config = dict(
    num_hidden_layers=13,
    hidden_size=96,
    num_attention_heads=3,
    num_key_value_heads=3,
    head_dim=32,
    intermediate_size=384,
    vocab_size=5239,
    hidden_act='squared_relu',
    norm='rmsnorm',
    norm_place='pre',
    norm_eps=1e-05,
    positions='rope',
    rope_theta=1020.0,
    rope_fraction=0.5,
    qk_norm=True,
    attn_scale=0.27,
    bias='none',
    tie_word_embeddings=False,
    parallel_block=False,
    extras=['local attention windows', 'shifted keys', 'gated attention', 'capped logits'],
    init='normal',
    init_std_qkv=0.0489,
    init_std_o=0.0,
    init_std_up=0.0489,
    init_std_down=0.0,
    optimizer='cautious_adamw',
    learning_rate=0.00295,
    lr_mult_qkv=0.5,
    beta1=0.95,
    beta2=0.95,
    lr_head=0.00753,
    warmup_steps=464,
    schedule='cos',
    final_lr_fraction=0.03,
    batch_tokens=[16384, 32768, 65536],
    max_seq_len=1536,
    doc_mask=True,
    train_tokens=132600000,
    max_steps=3847,
    dataset='wikipedia_en',
)
Each number is 128 + 32 x the weight over the matrix's rms, rounded and kept within 0 to 255. Layers, rows and columns count from 0.

# layer 3 attention key, 96x96, rms 0.0659, rows 16-31, columns 0-95
[[ 84 144 103 233 128  73 128 174 187 148 125 133 102 137 117 143 145  74 134 134 130 113 194 138 113 134 180  82 119 135 133  79  95 176 159 125 133 159 133  84 197 125 133  50 151  96  60 120  86 120  93 144 149 105 145 140  71 128  52 100 188 106 176  41 117 131 160 105 165  95  51  85 115 112 115 122 141 215 148 138 155 155 128 105 108 117  86  82 142 128  67 141 112 132 150 105]
 [120 159  99 116 140 209 101  92  72 170 158  84  84 206 151 121 110 182 144 114 152 141 116 140 161 124 109 139 139 109 137 231 148 118 119 115 165 121 142 140  84 139 138 147 149 124 134 144 180 129 166  80 130 142  99 139 155 193 139 150 155 171 115 145 137 107 168 139  99 124 161 135 135 135  85 166 106 148 137 147 154 163 140  71 106 152  97 135 118 150 167 151 117 111 117  97]
 [ 91 158  49  79 120  84  87 107 137 173 120  86  98 191 129  95 128 106  76  37 112 173 193 167 181 174 128 138 122 151 134 183 146  87 128 188 121  96 143 129 111  79 137  98  70  67 165 190 122 153 229 113  75 172 124 114 113 125  58  99 192 101 217 140 174 204 146 128  88 184 100 181 124 184  43 142  61 136 147  99 119 138 122 113 144 167 135  63 101 100 158 160 137 126 164 125]
 [155 116 136  70 141 165 129 140 119 161  77 109 142 148 137 102 138 128 132  85 137  89 120 138 145 128 129 145 175  95 130 176 118  87  81 194 103 136 179 139 211  73 117 131 151 144 115 124 121 103 164 127 100 160 135 164 178 202 104  98 104 136 164 110 137 125 156 124 117 140  88 111 187 149  63 143 127 142 173 142  93 134 116 125 159 110 118  74 101 120 153 112  84  95 100 154]
 [142 193 123 134 134 160 166 164 130  98 146  94 140 121 149  87 153 104 155 131 143  97  73 133 150 127 123 114 119 137 146 128 115 119 178 139 139  80 125 164 122 106 130 149 132  95 135 175 145 129 161 182 204 125 124 188 121 143 140 117 129 131  69 146 136 119 150 119 134 164  88 112 137  87 123  94 176 184 201 141  97 171 144 108 156   0 119  97 133 100 133 179 123 148 136 122]
 [102 189 117 139 146 104 147 184 109 143 164 131 105 124 105  96 117 106 150  66 164 106 141 115 153  97 149  88  89  79 118  99 126 136 168 129 167 156 131  73 129 133 139 110 125  98 114  58 138 165 164  93 198 109 126 169 149 168 109 132 165 140 118 131  75 101 122 135 124  94 100 149 151 108  92 127 125 227 170 145 151 132 122 149 211 214  80 123 108 145 125  98  43 108 132 185]
 [143 105 171  94 100 163 145  66 102  78 113 142 123 105 142 145 115 149  61 162  59 180 166 149 145 125  93 187 199 135  79 123 141 147  80 130  90 159 141 123 137 125 118 152 133 110 147  90  99 123  92 155  97 136 137  79 114  94 151 147 142 149  89 155 153 138 104 126 111  97 148  80 144 126 144 115 136  50 126 134  80 115 105 158 103 168 147 145 131 170 152  81 156 106 194  64]
 [166 110 131 108 127 128 147 149 132 159 121 137 180  58 110 155 136 166 156 146 154 123  90 104 147 151  97 116 151 128 100 113 150  79 152 110 120 133 148 142 107 171  80 145 150 148 117 123  85 154 114 145 113 110 132 150 103 113 176 156 102 169 100 148 147  82 108 151  90 146 177 137  90 151 125 155  73 135 145 154 153 147 118 122  96 103  80 132 122  97 137 151 134 138 126 128]
 [173 150 157 129 135 147 191 167 117 135 174 131 174  44  82  93 125  72 194 165 191 140 136  62  70 138 129 104  83 114 113  69 111 136 169 148 148 133  90 103 122 134 114 208 109 112 105 128  66 151 151 163 179 100 155 151 122 145 150 150 178 147  70 168 108 146  66  95 163 145 117 115  82 139 122  89 154 189 221 160 137  83 120 119 180 117 116 165  96 128  95 141  71 167 109 139]
 [ 92 138 167 109  85 126 149 138 154 156 100 115 134 101 106 107 110 153 107 134  59 116 173 140 113 135 104 109 141 148 126 125 113 109  98 150 144 177 144  90 102 166 149 152 105 156 143 158  59 165 219 147 105  98 151 136 104 115 150 133 149  87  90 170 127 109 124 150  81 142 131 182  73 127 123 127 164  89 112 139 130 157  92 115 164 174 169 122 132 104  83 103 156 105 165  81]
 [126 101 137  91 113  87 140  69 117 118 109 153 139 194 136 190 127 109 109 137 105 164 124 162 118 118 151 160 117 171 151 113 126 157  86 139 117 101 130 152 122 111 134 128  95 165 177  97 152  94 119 125 146 145 128 102 151 128 116 138 128 114 167 150 174 169 181 145 122  99 118 122 140 146 100  81  99  92  85 129 119 136 129 156 135 120 140 105 109 139 135 108 170  95 172 142]
 [ 30 191 105 124 140 112 122 112 111 135  91  87  71 182 117  32 143 134 118  71 108 115 177 114 159 135 112 173 118 105 159 161 131 123 130 163 162 164 114 104 131 133 157 130 146 137 138 149 188 172 167 130 141 117 111  85 126 101 126 142 138 134 103 117  82 134 118 120 117 109 168 135 102 186 114 159 113 126 128  69 145 149  71 155 153 141  88  93 118 146 153 185 138 133 132 137]
 [117 121 104  70 115 103  97 101 147 134 118  79 107 206 137 134 121  52  82 116 134 153 127 146 113 130 108 132  91 173 167 149 116  79 133 140 134  66 122 154 122 137 162 110  59 160 162 173 177 103 137 101 175 154  91 155 124  79 101 123 151  97 139 155 170 146 158 105 134 113  64  99 168 135 122 139 129 100 119  79 127  83 131 101 149 114 152 103  75  91 166 141 133 135 174 125]
 [149 107 171 188 150 161 147 126 117 115 113 119 117 143 106 129 107  94 157 103 141 133 124 102 117  94 184 145 124  93  80 116 106 182 131  65  75 140 122  80 169 103  80  87 195 157 136  82 146 140  99 160 102  90 156  95 169 136 160 165 113 123  50 101  98  82 114 145 190  75 126 126 160  64 143  86 134 147 146  96 141  84 132 148 138  54  78 134 116 121 146 144 109 131  78 152]
 [ 66 197  87 105  94 114 188 133 160 108 105 123  49 117 127 133 118 160  87 144 146  87 167 130 116 164 100 138 139  90 135 106 139 138  92 135 182 125 151 111 117 181 175 189 181 155 118 143 113  91 180  81 185 148 108 120 117 136 104 110 154 101 189 111 145 195 141 105 130 115 120 115 124 161 157 119 149 125 148 136  80 156 110 113 112 140 165 119 145 127 128 136 136 133 152  99]
 [ 77  61 129 100 116 146 141  73 116  94  59 128 194 132 115 162 103 134  43 144 111 138 115 165 112 162 175 142 134 165  67 160 136 145  91 130  78 146  97 135 150 156 136 131 122  76 134 144 125 157 180 158  60  88 159 129  98 168 162 136 111 134 133 143 167 139 132 131 103 127 143 140 116 116 137 111  91 107  99 135 119 127  97 123  60 149 171 124 131 118 119 125 161 111  94 137]]
# layer 3 attention query, 96x96, rms 0.0661, rows 17-31, columns 0-95
[[124 124 128 146 100 122 139 130 163 129  78 155 130  93 151 153  88 130 116 135 105 162 134 150 142 158 115 190 150 143 137 131 100 145 126  93  94 106 155 121 173 126 139 156 150 164  75 143 115  78 109 115 145 114 103  97 161 153 131  93 161  95  83 115  73 154 113 133 114 168 107 130 138 125 111 138 133  33 135  87  93 202  61 133 121 147 177  84 106 202 130 195 158 149 103  95]
 [114 176 117 155 129 100 153 136 114 147 105 128  89 129  87 102 131 134 133 116 120 114 132  78 144 133 122 136 177 129 138 151 116 129 112 137 125 207 137 172 123 132 159 172 134  47  86 150 164 123 179 110 196 117 111 148 200 156 126 141 123 160 109 190  61 167 128 174 105 105 116 143  82 157  89 107  96 151  98 138 137 143 117  64 113 147 158 124 100 169  90 133  75 101 139 155]
 [156 153  97 100 127 122 115 136 125 128  81 141 110 134 151  85 171 185 143 151 128 159 163 138 139 129  83 118 103 109 137 105 113 111 130 117  93 122 130 136 125 173 143 114 131 144  78 161 112  96 172 135 143 132 101 156 138 168 174 106 164  98 126 148  82 150 170 105 134 111 117 100 106 165  70 131 122 163 129 144  94  94 134 107 122 146  59 112 151 183  72 128 168 107 114 181]
 [171  83 142  96 135  87 102  92 136 168 138 124 129 137 150 119 138 128 205 157 125 146  98 156 126  92 129  86 128  78 140 165 148  68 122 153 156 178 121 148 169 140 160 121  97 161 137 127  91 151 191 123 114 167 113 155 170 120 110 121 175 174 137  97 100 120 132 106 141 130 114 112 118 125 116 152 168 181 149 108  85 138 163 170 118 148 109 143 185 143 107 105 167 125 120 166]
 [119 137 109 185 161 127 141 125 152  96  88 128 178  79  99 112 168 133 152 120 158 165 120  42 164 116  98 102 126 140 117 138 117 180 151  96 130 171 123 143 133 115 134 132 126 117 126  76 102 108  95 135 148 111 112 104  75 122  60  88 161 151 145 121 161  85  98 103 152 189 158  70 106 153 156 152 125 169 115 162  69  80 128 157 130 102  74 154  84 139 105 197  90 129  51 105]
 [127 136 122 149 125 134 157 112 141 155 144 130 109 101 148 127 112  67 119  76 127 126 166 169 110 172 185 165  77 179 136 132 141 172  96 166  93  76 169  87  85 122 129 188 147 175 184 126 150 111 122 138 185 135 163 134 138  92 112 128 130 120  91  78 144 112 156 116 126 146  91 141  93 130 130 126 161  59 161  79 175 202 123  96 133 136 186  64  91 110 142 156 131 147  98  79]
 [143  92 127 176  71 111 124 100 148 113 135 121 183 142 181 152  93 185 100 174 112 154  91 132 135 133 167 196 143 143  95 176 164  45  75 132 136  77 125 120  93 142  87 140 135 135  75 146 130 136  87 196  81 116  53 113 154 135 167 104 139 100 156  96 128 121  93 159  72  77 178 109  95 165 167 128 149  62 142 129 125 158 135 166 118 123 168 120 131 158 187 119 208 104 150 138]
 [147  91 160 130 153 132  91 122 113  93 103 112 158  95 122  98 138 152 141 119 158 109 135 114 150  83 146 136  76 121 116 124 128 114 190 147 137 168  97 152 123 126 138 121 132 146 173 105 120 154 116 165 168 111  97  94 134 103  82 101 122 188 171 112 154  86 109 135 120 118 165  86 138 113 187 126 151 128 137 163  98  98 146 147 126  84 112 180 140 128 153 102 127 158 145 168]
 [109 112 180 177 115  57 162 143 170  94  61 101 108  93 103 135  93 144 139  79 195 141 107 104 127 140 166 155 128 104  89 159 123 107 106 127 172 107 153 175 108 176 112 157  90 145  87  97 124 132 124 129 185  96 130  99 117  68 134 120  80 159  93 159 121 120 101 141  83 106 146  89 139 174 154  75 118 151 161 116 139 133 160 164 182  64 106 107  77 102 125 153 123 173 107 167]
 [141 188 103 136 143 125 126 192 119 181 143 135  96  97  81 107 166  75 137 113 120  72 104 126 142 122 182 107 142 109 160 135 130 194 204 136 156 118 133 123 115 113 103 115 137 109  84 192 164 146 150 110 166 118 123 167 150 152 135 108  66  84 131 115  77  98 101 143 145 147  76 163 137 100 114 136 155 159 148 138 122 126 112 120 188 173  88 106 129 128 122 157  81 142 102 130]
 [164 138 138 167 109 123 151 153 161 178 148 147 135 111 147 115 107  91 111  95 161 152 129 149 136 153 110 124  81 116 119 120  79 118  95  84 134 120 210 108 116 106 124 182 128 124 109 105 101  99 128 159 168 134 154 109  99  92 130 118 129 137  69 114  95  85 134 141 123 123 117 115 135 130  95 143  77 122 114 122 168 173 114 137  90  97 180  87  70 123 130 178  93  95 129 127]
 [161 153 114 122 121 105 127 172 164 139 159 145 104 110 111 137 142  51 161 128 129 107 108 119 128 120 141  54 150  95 163 130 124  96 107 151 116 187 145 105 166 146 171  86 107  69 101 167 119 130 203 119 103 124 115 162 121  97  91 134 139 116 105 129 101 149 151 176 172 125  79 171  93 133  91 117 138 195 140 142 122 109 103  49 154 162 100 142  98 113 152 102 118 146 147 179]
 [160 137 110 139 139 230 170 149 117 170 196 113 170 145 138 167 150 132 132 116 103 109 144 149 156 144 128 132 114 113 130 103 105 170 138  73 140 119 130 115 160 114 119 146 129 167 178  68 132 113 121 186  49 168 151 139 128 120 138 109 155 121 130  93 161  71 110  90 160 183 162 130 163  73 158 142 127 108 133 108 157 139 172 189  73 134 131 146 145 103 117 108  97 149 112 107]
 [123 155 123 109 116 108 102 148 115  94  96 108  82 165 139 103  82 133 113  91 123 118 102 131 159  84 104  96 127 129 126 123 140 107 122 162 108 137 132 131 178 139 128  92 138  92 132 124 144 122 162  69 153 144 132 189 119 134 118 117 152  76 168 168 125 160 211 143 169 103  60 126 148 131 146 151 135 160 117  90  69 109  90  79 149 170 112 123 100  83  64 175  97 122 136 133]
 [155 156 138 132  89 156 148 146 120 126 102 100  92 137 142 121 128 133 118  93 151 122 102 120  88 135 131 211 126 110 120 107 161 168 148  92 162 103 126 141   3  72 159 209 128 172 150 124 146 127 153 134 158 126  95  87 127 121 195 135 125 165 108 118 150 116 144 122  73 133 150 186 129  70 113 148 104  61 122  96 161 173 177 157 125 133 156 124 103 134 132 147  57 131 151 112]]
# layer 3 attention value, 96x96, rms 0.0726, rows 0-20, columns 0-95
[[115 146 137 112 113 122 128 119 108  92  87 146 138 119 139 146 126 146 123 129 117 144 124 123 105 117 121 113 150 126 120 129 122  99 127 119 153 147 133 124 127 146 128 148 131 151 152 144 120 143 126 116 114  97 141 121 133 114 160 187 106 157 123 137  88 106 109 139 143 107 179 147  94 101 139  69 120 144 109 113  87 125  92 157 146 209 132 144 135 112 110 173 147 117 140 162]
 [112 118 116 136 129 155 136 156 133 100  72 162  96 115 125 169 123  99 160 128 142 116 150 128 122 108 132 159 170 128 131 162 114 126 101  83 102 145 114 136 150 166 130  96 135 144 162 133 134 143 131  71 154 125 111 174 140 156  98 105  50 160 135 134 174 155  90 112 164 134 108 152 123 120 127  67 141 126 128 118 138 141  88 150 132 148 159 139 156 119 175 194 134 135 137 136]
 [154 105 119 146 135 145 156 126 103 157 163 129 115 123 123 143 129 101 137 130 150 137 136 103 121 102 177 117 133 127 143  81 144 154 136 158 129 213  96 166 111 142 105 119 118 164  92 104 145 127 159 164 112  92 121 141 130 155 110 125  90 116 148 110 110 135 143 152 134 126 121 159 125 132 114  91  64 128 132 120 183  95 151 146 138 110 136 103 147 127 127 182 119 102 126 117]
 [115 167 143  91 145 135 151 111 113 117 110  90 123 146 115  86 151 100 140 174 122 137 141 146 113 153  88 152 188 130 130 143 122 147 120 127 105 121 118 142 112 160 143 130 118 141 200 133 138 118 140  78 152 128 107 137 121 117 159 134 115 100  70 100 146 142 143 117  93 155 152 116 127 140 143 115 137 122 102 114 143 150 145 123 127 147 146 122 156 113 122 182 155 137  90 112]
 [ 87 119 128 172 112  92 153 110 126 117  60 141 127 124 106 120 130 105 125  74 154 127 140 116 110 113 160 161 139 138 143 128 118 108 140 119 103 158 126 154 131 167 118 124 146 207 132 124 111 116 152 145 162 103 137  77 161 140 132 138 131 121  75 134 127 159 127 136 133 131  87 126 138 143 137  76  77 138 141 122  97 135  92 139 140  68  97 105  67 141 158 174 130 121 119 118]
 [136 140 124  93 138  95 141 110 123 125 129 124  87 120 137 163 111 120 115 118 126  96 138 169 103 119 123 155 110  99 106 132 120 116 107 131 149  58 122 117 146 140 165 105 117 140  94 128  95 121 128 122 149 101 180 128 145  73 164 152 130 134 172 131 156 134 130 143 177 147 146 159 151  87 146  99 156 120 119 143 131 156 114 146 143 130  90 151  60 102 132  83 132 138 172  96]
 [117 127 121 169 156 118 147 143 138 151 141 115 126 156 147 100 140 145 131 146 113 125 161 118 112 159 157 116 116 160 133 163 112 123 118 129 143 139 141 110 100  76 125 137 135 131 125 111 124 123 105  89 119 155  90 116 127 154  89 122 161 134 131 144 143 141 119  82 117 136 157  94 119 133 121 117 122 121 128 104 123  61 126 119 138 166 140 113 179 146 104 128  84 149 157 148]
 [118 137  88 108 118 138 125 158 168 129 130  68  84 169 147 146 102 123  97 162 114 123 136 148 122 132  59 137 122 118 112 170 113 154 134 146 147  74  75 120 139 115 116 110 141  40 112 143 128 152 116 108 180 162 128 138  87 140 141 123 158 159 101 109  86  85 132  97 144 134 143  79 146 120 144 109 151 144 128 123 169 132  90 149 112 105 132 163 137 120 126 126 149  91 141 134]
 [119 151 153 120 121 134 130 155 147 140  76 147 131 121 107 184 119 126 126 103 120 120 130 103 130 130 106 110 167 102 121 149 141 111 106 102  84 177 122 147 148 107  94 108 132 146 151 128 165 122 112 121  90  85 115 123  92 130 117 114  83 184 117 133 135 127 109  95  95 106 130 102  99 112 128 130 185 115 113  92 163 137  93  99 149 108 165 137 124 121 200  92 180 135  95 128]
 [114 121 111 141 154 168 154 164 104 128 151 146 135 127 114 121 136 136 151  92 127 135 134  86 116 135 199 100 161 136 133 127 135 125 133 155  78 139 119  84 147 158 163  92 139  91 105 106 159 121 189 117 127 128  97 119 123 144 118  53  77 139 121 165  52 145 106 126 117 126 136 128  92  93 100 154 155 128 145 153 120 113 121  86 102  90 114 137 110 164 150  75 119 154 100 117]
 [111 148 130 122 127 111 168 146 180 131 136 105 126 116 162 114 112 123 126 147 131  93 134 129 156 160  92 114 135 130 140 181 130 143 110 138 102 134 121 125  92 168 121  88 126  90 155 159 113 131 169 115 114 137  87 132  72 122 150  94 157  94 114 109 106 154 159 102  75 109 113  93 150 131 121 148 104 132 137 131 184 117 146 101 147 137  92 117 137 133 103 133 139 103 113 110]
 [168 112 154 128 132  96 143  98 133 114 154 185 108  97 121 128 169 151 114 140 133 120 117 136  99 142 152 118 144  90 148 129 115 131 133 154  83 162 142 156  87 126 127 130 137 147 121 146 141 111 132 132 118 113 195 123 143 160 136 186 164 111 134 130 144 161 124 138 152 118 134 133 121 176 122  98 112 128 113 139 149  92  99 122 132 169 146 152 143 125 100 117  95 171 106 115]
 [128 136 114 124 137 106 152 146 160 142 101 109 144 102 126 153 137 123 163 115 132 117 154 121 159 140 115 135 130 136 150 135 145 163 123 137 157 125  85 110  89 128 111 110 128 123 126 137 124 110  67 143 127 173 113 137 109 129 140  56 185  73  88 106 137  85 148 103 114 144 104  90 173 164 143 170 141 116 110 131 133 111 168 105  83 117 101 129  92 148 119  92 151 131 125 107]
 [152 118 162 160 160  86 101 124 115 116 137 201 120 129 116 139 163 117 113 129 136 120  85 115 133  87 148 139 114 126 114 115 128 133 140 142 100 175 158 138  83 114 137 140 140 194 102 128 112 139  92 130  89  80 148 116 116 115 160 150 100 125 170 159 120 174 147 132 151  48 151 149 120 119 137 144 134 133 126 130  80 128 131 150 143 145 118  97 121 109 118 114 148 143 103 145]
 [131 119 149 106 105 130 118 123 140 129 155 135 118 125 131  90 103 113 135 139 123 148 114 152 112 126 127 147 127 120  98 176 123 121 114 128 113 122 137 132 108 134 133 146 147 128 102 119 132 137 106 147  99 117 145 130 134 146 152 151 107 153 137 127 158 147 137 174 140 132 193 203 142 107 155 103 105 136 108 167 141 136 160 170 155 137 129 136 122 102 116 150  81 117  92 147]
 [ 96 129 139 110 124 100 122  92 126 102 127 162 124 129 123 122 117 134 151 165 149 148 111 133  71 122 143 127 132 113 143  66 102 122 148 136 106 169 153 127 126 157 151 121 140 133 125 101 129 105 129 135 115  90 208 126 185 126 120 182 115 118 151 124 142 150 135 164 175 110 146 173 181 142 122  80 110 137 115 125 157 122 118 124 155 150 126 108 128 104 122 138 130 122 120 119]
 [110 144 107 157 101 143 115 114 140 109  92 173 159 170 111 190 136 162 110 113 135 131  98 139 116 125 130  81 141 110 106 137 110 140 131 126  95 156 132 127 130 149 106 124 117 154 162 103 124 145 137 124 120 134 120 129 112 132 164 134 134 154  98 127 160 121 143 130 126 109  86 123 102 114 137 132 107 134 134 113 124 147 125 140 150 117 111 126  79 132 138 171 157 113 100 145]
 [113 159  83 105 127 115 133 141 154 143  90 107 147 129 133 126 147 116 122 121 121 110 147 164 149 163 107 119 151 148 115 146 119 154 135 138 164  86 119 159  88 142 116 108 110  95 114 136 151 135 121 166 105 139 110 139 129 155 119 105 186  91 130 123 135 119 127 117 114 155 153  86 156 180 135 128 153 152 137  97 146 156 121 127 105  91  83 144 114 113 114 133 137  95 162 128]
 [ 97 130 154 114 150 110 138 150 142 121  68 120 165 133 115 114 165 134 149 121 148 134 166 147 139 150  78 122 136 101 138 116 106 130 139 121 114 128 115 145  92 150 142 122 153 131 102 134 120  94 110 113 114 147 144  99 130 122 125  90 151  94 118 125 144 146 141 131  96 156 131 123 179 147  99 145 113 165 126 113 156 112 136 101 139 153 111 112 125 181 121 102 133 146 120 129]
 [135 135 126 113 138 189 136 130 132 143  63 101  85 102 122 118 147 123 126 107 120  95 155 159 159 109 146 108 105 111 122 138 126 126 134  74 126 113 133  87 132  71 152 106 142 116 132 125 142 124  88 145 148 181  80 167  87 117  96 125 149 143 147 157 170 153 100 103 136 120 100 119 105 119 137  86 146  95  97 115 154 129 114  98 116 118 161 158 133 131 152 125 120 117 126 125]
 [121 144 108 119 103 121 136 127 166 125 120  60 142 161 130 141 132 116 121 115 113 105 143 164 136 137 104 153 113 131 159 153 121 130 113 125 163  34 107  99 103 102 133 120 137 129 138 141 134 111 106 113 156 159 130 147 150 111 152 121 182 130 117 123 169 158 112 118 125 163 126 103 192 146 154 118 144 123 143 113 173 139 143 114  96  94 131 138 115 105 173 116 102 124 147 106]]
# layer 3 attention output (transposed), 96x96, rms 0.133, rows 0-19, columns 0-95
[[129 129 126  87 141 125  63 101 150 149 126 127 115 121 111 149 107 125 150 120 123 108  93 120 153 192  98 110 147 120 151 145 172 110 132 159 105 144 164 116 143 151 120  72 144  82  90 175 112 103 159 103 115 150 119 123 114 170  78  99 149 107  94 151 103 140 150 147 156 117 138  99  89 122  72 158 152 183 147 130 117 107 125  92 124 137 153  89 155 130 136 104 122 100 133 172]
 [148 144  89 113 143 122 138 154 172 208 129 114 104 105  84 147  34  82 130 118 121 115 164 129 119 127 143 144 152 102 110 146 145 124 125 131 140 101 103 142 134  74 141 105 152 106 100 130 119  96 105 100 180 117 102 136 130 145  96 129 130 116  79 203 122 176 155 148 136 161 123  91 134 114 121  94 113 131 128  70 178 138 159  84 152  98 149 104 141 107  95 121 143 104 154 149]
 [143  80 146 117 126 108  97 122 143 156 103  85  72 146 141 100 125 103 140 131 112 115 100 138 127  79 158 149 122 146 120 124  90 123 102 100 109 130 143 145 149  97 169 114 178 124 147 168  99 145 146  95 141 121 147 131 109  94 131 125 150 151  99 125 142 154 145 119 123 136 104 121 161 140 154 135 139 157 114 129  94 130 119 101 175 148  71 116 120 143  98 139 154 137 147 105]
 [138 119 109 157 152 120 121 143 125 136 141 162 155 123 108 129 125 113 111 104 125 159 134 128 110 177 110 125 153 129 121 149 154 156 137 123 153  76  79 133 132 111 105 144  98 137 186 155 141 122 122 144 104 125  96  98 103 132 146 101  63  92 133 129 148 132 144 129 122 136 122 159 132 106  71 117 127 138 121 124 180 131 149 163 141  97 149 141 131  91 137 128 102 135 120 105]
 [146 103 124 122 149 106  73 126 102 191 139 154 146 135 137 138  93  81 113 164 102 149 136 142 100 116 115 111 155 123  82 149 130  54  83 129 125 156 124 159 170 122 126 113 100  98 113 150 131 161 141  85 142 124 112 137 142 103 105 121 151 139 163 142 146 162 147 166 116  94 133 109 134 110 124 117 129  89 115 152 121 146 126 119 161 111 135 111 136 152 166  57 135 129 189 151]
 [ 98 126  74 136 102 133 169 110 162 165 106 124 133 125  98 165 165 134 135 188 130 146 150  99 139 149 105 106 172 118 102 134 152  83  97 113 128 175 129 135 133 142 105 122 103 110  68 121 124 118 121 145 104 126 119 117 110 130 120 146 105 106 144 170 134  87 121 149 163 100 129  89  83 143  84 142 152 120 125 159 115  69  77 112  62 138 137  88 152 200 139 121 168 122 153 141]
 [112 123 140 123 113 131 124 183  91  84 125 169 168 110 155  99  85 141 159  81 148 113 111 132 126 136 176 165 100 127 152  79 128 150 164 135 146 110 164 118  98 104 172 156 137 137 168 132 138 123  94 131 113 139 162 118 141 149 120 138 140 132  85  90 113 152 122 114 108 169 123 154 156 133 156 135 113  98 117  89 131 163 110 135 150 119 123 159 115  90 106 129 115 110 119  94]
 [113 153 131 184 125 185 202 182 109 196 142 130 176  84 111 160 112 125 104 136 157 135 163 144 151 163 164 128 125 135 110 120 112 177 155 114 113  80 112  89  64 119 120 111 127 132 118 141 148 107 116 176 166 123 114 130 155 190 158  95 120 125  84 137 101 139 114 118 139 162 130 147 128 114 110 105 127 147 132 160 132 117 167 151 118 113  90 126 161 158 133 129 103 162  73  83]
 [165 145 109 174 174 115 124 114 137 169 122  93 111 120  87 107  69 129 132 117 122  83 112 126 120 146 114 140 125 109 161 127  90 137 171 160 173  96 101 157 138 127 136 142 165 108 114 134 148  91 121 120 225 130  81 148 159 164 162 140 106 117  92 148 151 185 155 152 146 109 130 138 141  94 152 107  95 155 128  97 148 116 167 148 157 125 148 121 102 129 142  72 123 112 129 127]
 [122 118 150 143 146 118 145 139 114 144 104  68 131 121 135 105 157  92 107 111 106  99  99 136 136 112 113 136  75 135 119 128  69 176 110 116 131 115 177 144 114  79 125 115 145 103 148 100 137 133 102  91 140 143 102 139 144  82 151 161 135 137  75 125 126 136 158 111 111 145 143 147 136 154 251 142  78 136  99 119 149 138 147 132 164 143 152 114 115 128  90 139 118 128 138 105]
 [133 118 103 163 178 153 106 121  73 135 124 107 155 111  86 121 153 123 123 107 135 151 130 164 128 142 155 167 121 149 147 113 109 160 148 110 145  79 118 132  92  91 118 146 155 167 185 136 160 148 101 142 137 138 118 104 142 146 177 109 104 148 105  95 139 106 129  98 135 169 152 149 158 110 168 114 132 124 116 134 157 125 158 181 190 112 119 135 121 118 147 122 114 165  71  81]
 [117  96 145 135 120 120 109  86 111 101 110 120  95 148 155  90 142 110 185 155 135 167  90 111 109 139 151 110 140 129 146  92 134  81 114  86 133 169 122 146 173 165 142 111 114 121 100 147  77  93 122 144  78 123 147 109  73 117  97 140 158 116 153 126 126 139 126 138 140 126 111 116 123 133  87 143 121 129 115  99  76 110 117  57 131 119 126  97 157 123 142 160 170  99 162 169]
 [129 138 130 170 130 166 202 138 128 135 153 114 146 125 150 124 145 145 114 117 141 177 150 154 132  88 164 158 118 145 119 113  70 168 144 118 115  87 108 121 121 113 141 135 128 143 158 113 147 121 127 182 122 134 135 104 151 148 210 141  99 144 142  92 134 135 115 126 130 135 132 185 142  90 152  94  98  82 133 136 168 134 150 165 157 118 116 142 105 120 186 139  91 126  92  65]
 [131 121 114  59 129 111  70  75 127  86 115 101  88 145 129 118 137 148 167 125 104 110 112  90 134 136 123 121 144 110 161 130 128  56 100 115 161 190 166 142 179 149 131 116 119 110  90 149  98 122 176 103 115 121 143 128 133 100  91 163 146 129 145 133 131 126 146 144 137 105 121  92 127 142 161 130 121 152 122 115 105 107 107  76 143 155 121 100 109 140 132 113 152 106 168 164]
 [115 113 127  65 125 175  96 104 133 104  92 135 133 140  95 168 154 157 145 155  88 125 125 120 119 179 114 116 149 121 123 146 174 105 125 120 137 154 140 128 133 142 115 114  78 119 135 109 101 114 126  99 106 128 150 116  91 139  98 128 144  93 128 156 130 110 173 127 150 106 100  94 118 146 100 147 190 155 154 112 111  88  94  83 101 148  92 126 164 116 121 132 183 145 153 153]
 [162  66 123  89 108  73  79  59 166 144 134 136  97 150 137 116 154 112 161 174 109 147 140 105 142 142 117 112 157 119 120 117 131  87  94 122 113 167  96 145 144 148 151  89 118 107  89 167  86 108 122 130  92 105 123 119  84  88  96 150 151  98 144 151 139 128 135 141 141  95 133 100  99 141  94 150 163 117 123 116  92 105 115  55 108 140 137 102 157 166 129 157 169 131 165 134]
 [159 124 137 133 148 120 106 109 109 141 131  92  97 140 109 151  53  97 134 122 133 107 119 125 128 154 100 107 172 116 125 166  95  92 102 153 107 158  92 148 129 146 103 105 126 111 109 167 119 124 112 135 166 124 112 133 146 168 119 130 129 169 131 138 133 136 134 137 126 103 126 112 101 140 121 140 148 147 113 120 102 109 148 123 135 136 116  91  95 141 203  56 131 103 129 161]
 [152 136 121 147 147 142 161 143  98 158 154 134 176 108 138 128 118 133 129 128 141 140 147 149 127 139 165 158  99 128 121 113 101 181 181 125 134  95  90 104  89 107 135 163 108 128 150 146 141 148 108 157 129 148 136 113 120 169 204 108 104 163  95  90 146  97 119  91 128 162 135 162 115  90 135 111 120 134 153 143 121 105 156 158 150 135  84 142 124 139 188 113  93 146  86  68]
 [170 117 107 133 159 121 127 110 108 114 167 137 130 149 142 127 184 152 137 121 110 147 116 143 126 143 163 164 110 152 121 107  96 133 140 133 143 111 117 131  99  99 148 152 115 123 157 138 156 121  96 164  92 135 116 122 125 139 182 153 113 116 127 101 154 118 132 130 134 141 164 187 115 101 175 119 127  72 112 120 178 138 152 149 161 130 153 138 108  88 166 137 118 126 118  64]
 [ 97 166 115 186  92  99 193 172 165 161 112 101 138 137 122 121 110 117 139 132 183 134 141 100 137  87 161 153  89 126 131  88 178 148 155 130 122 102 102 124 122 117 145 198 116 114  93  77 132  93 128 143 140 160 129 121 154 116 119 146 117 133  98 150 139 137 102 139 112 124 140 132 124 122 117 134 110 121 110  83 180 137 134 133  88  90 124 134 126 125 125 126 131 138 146 120]]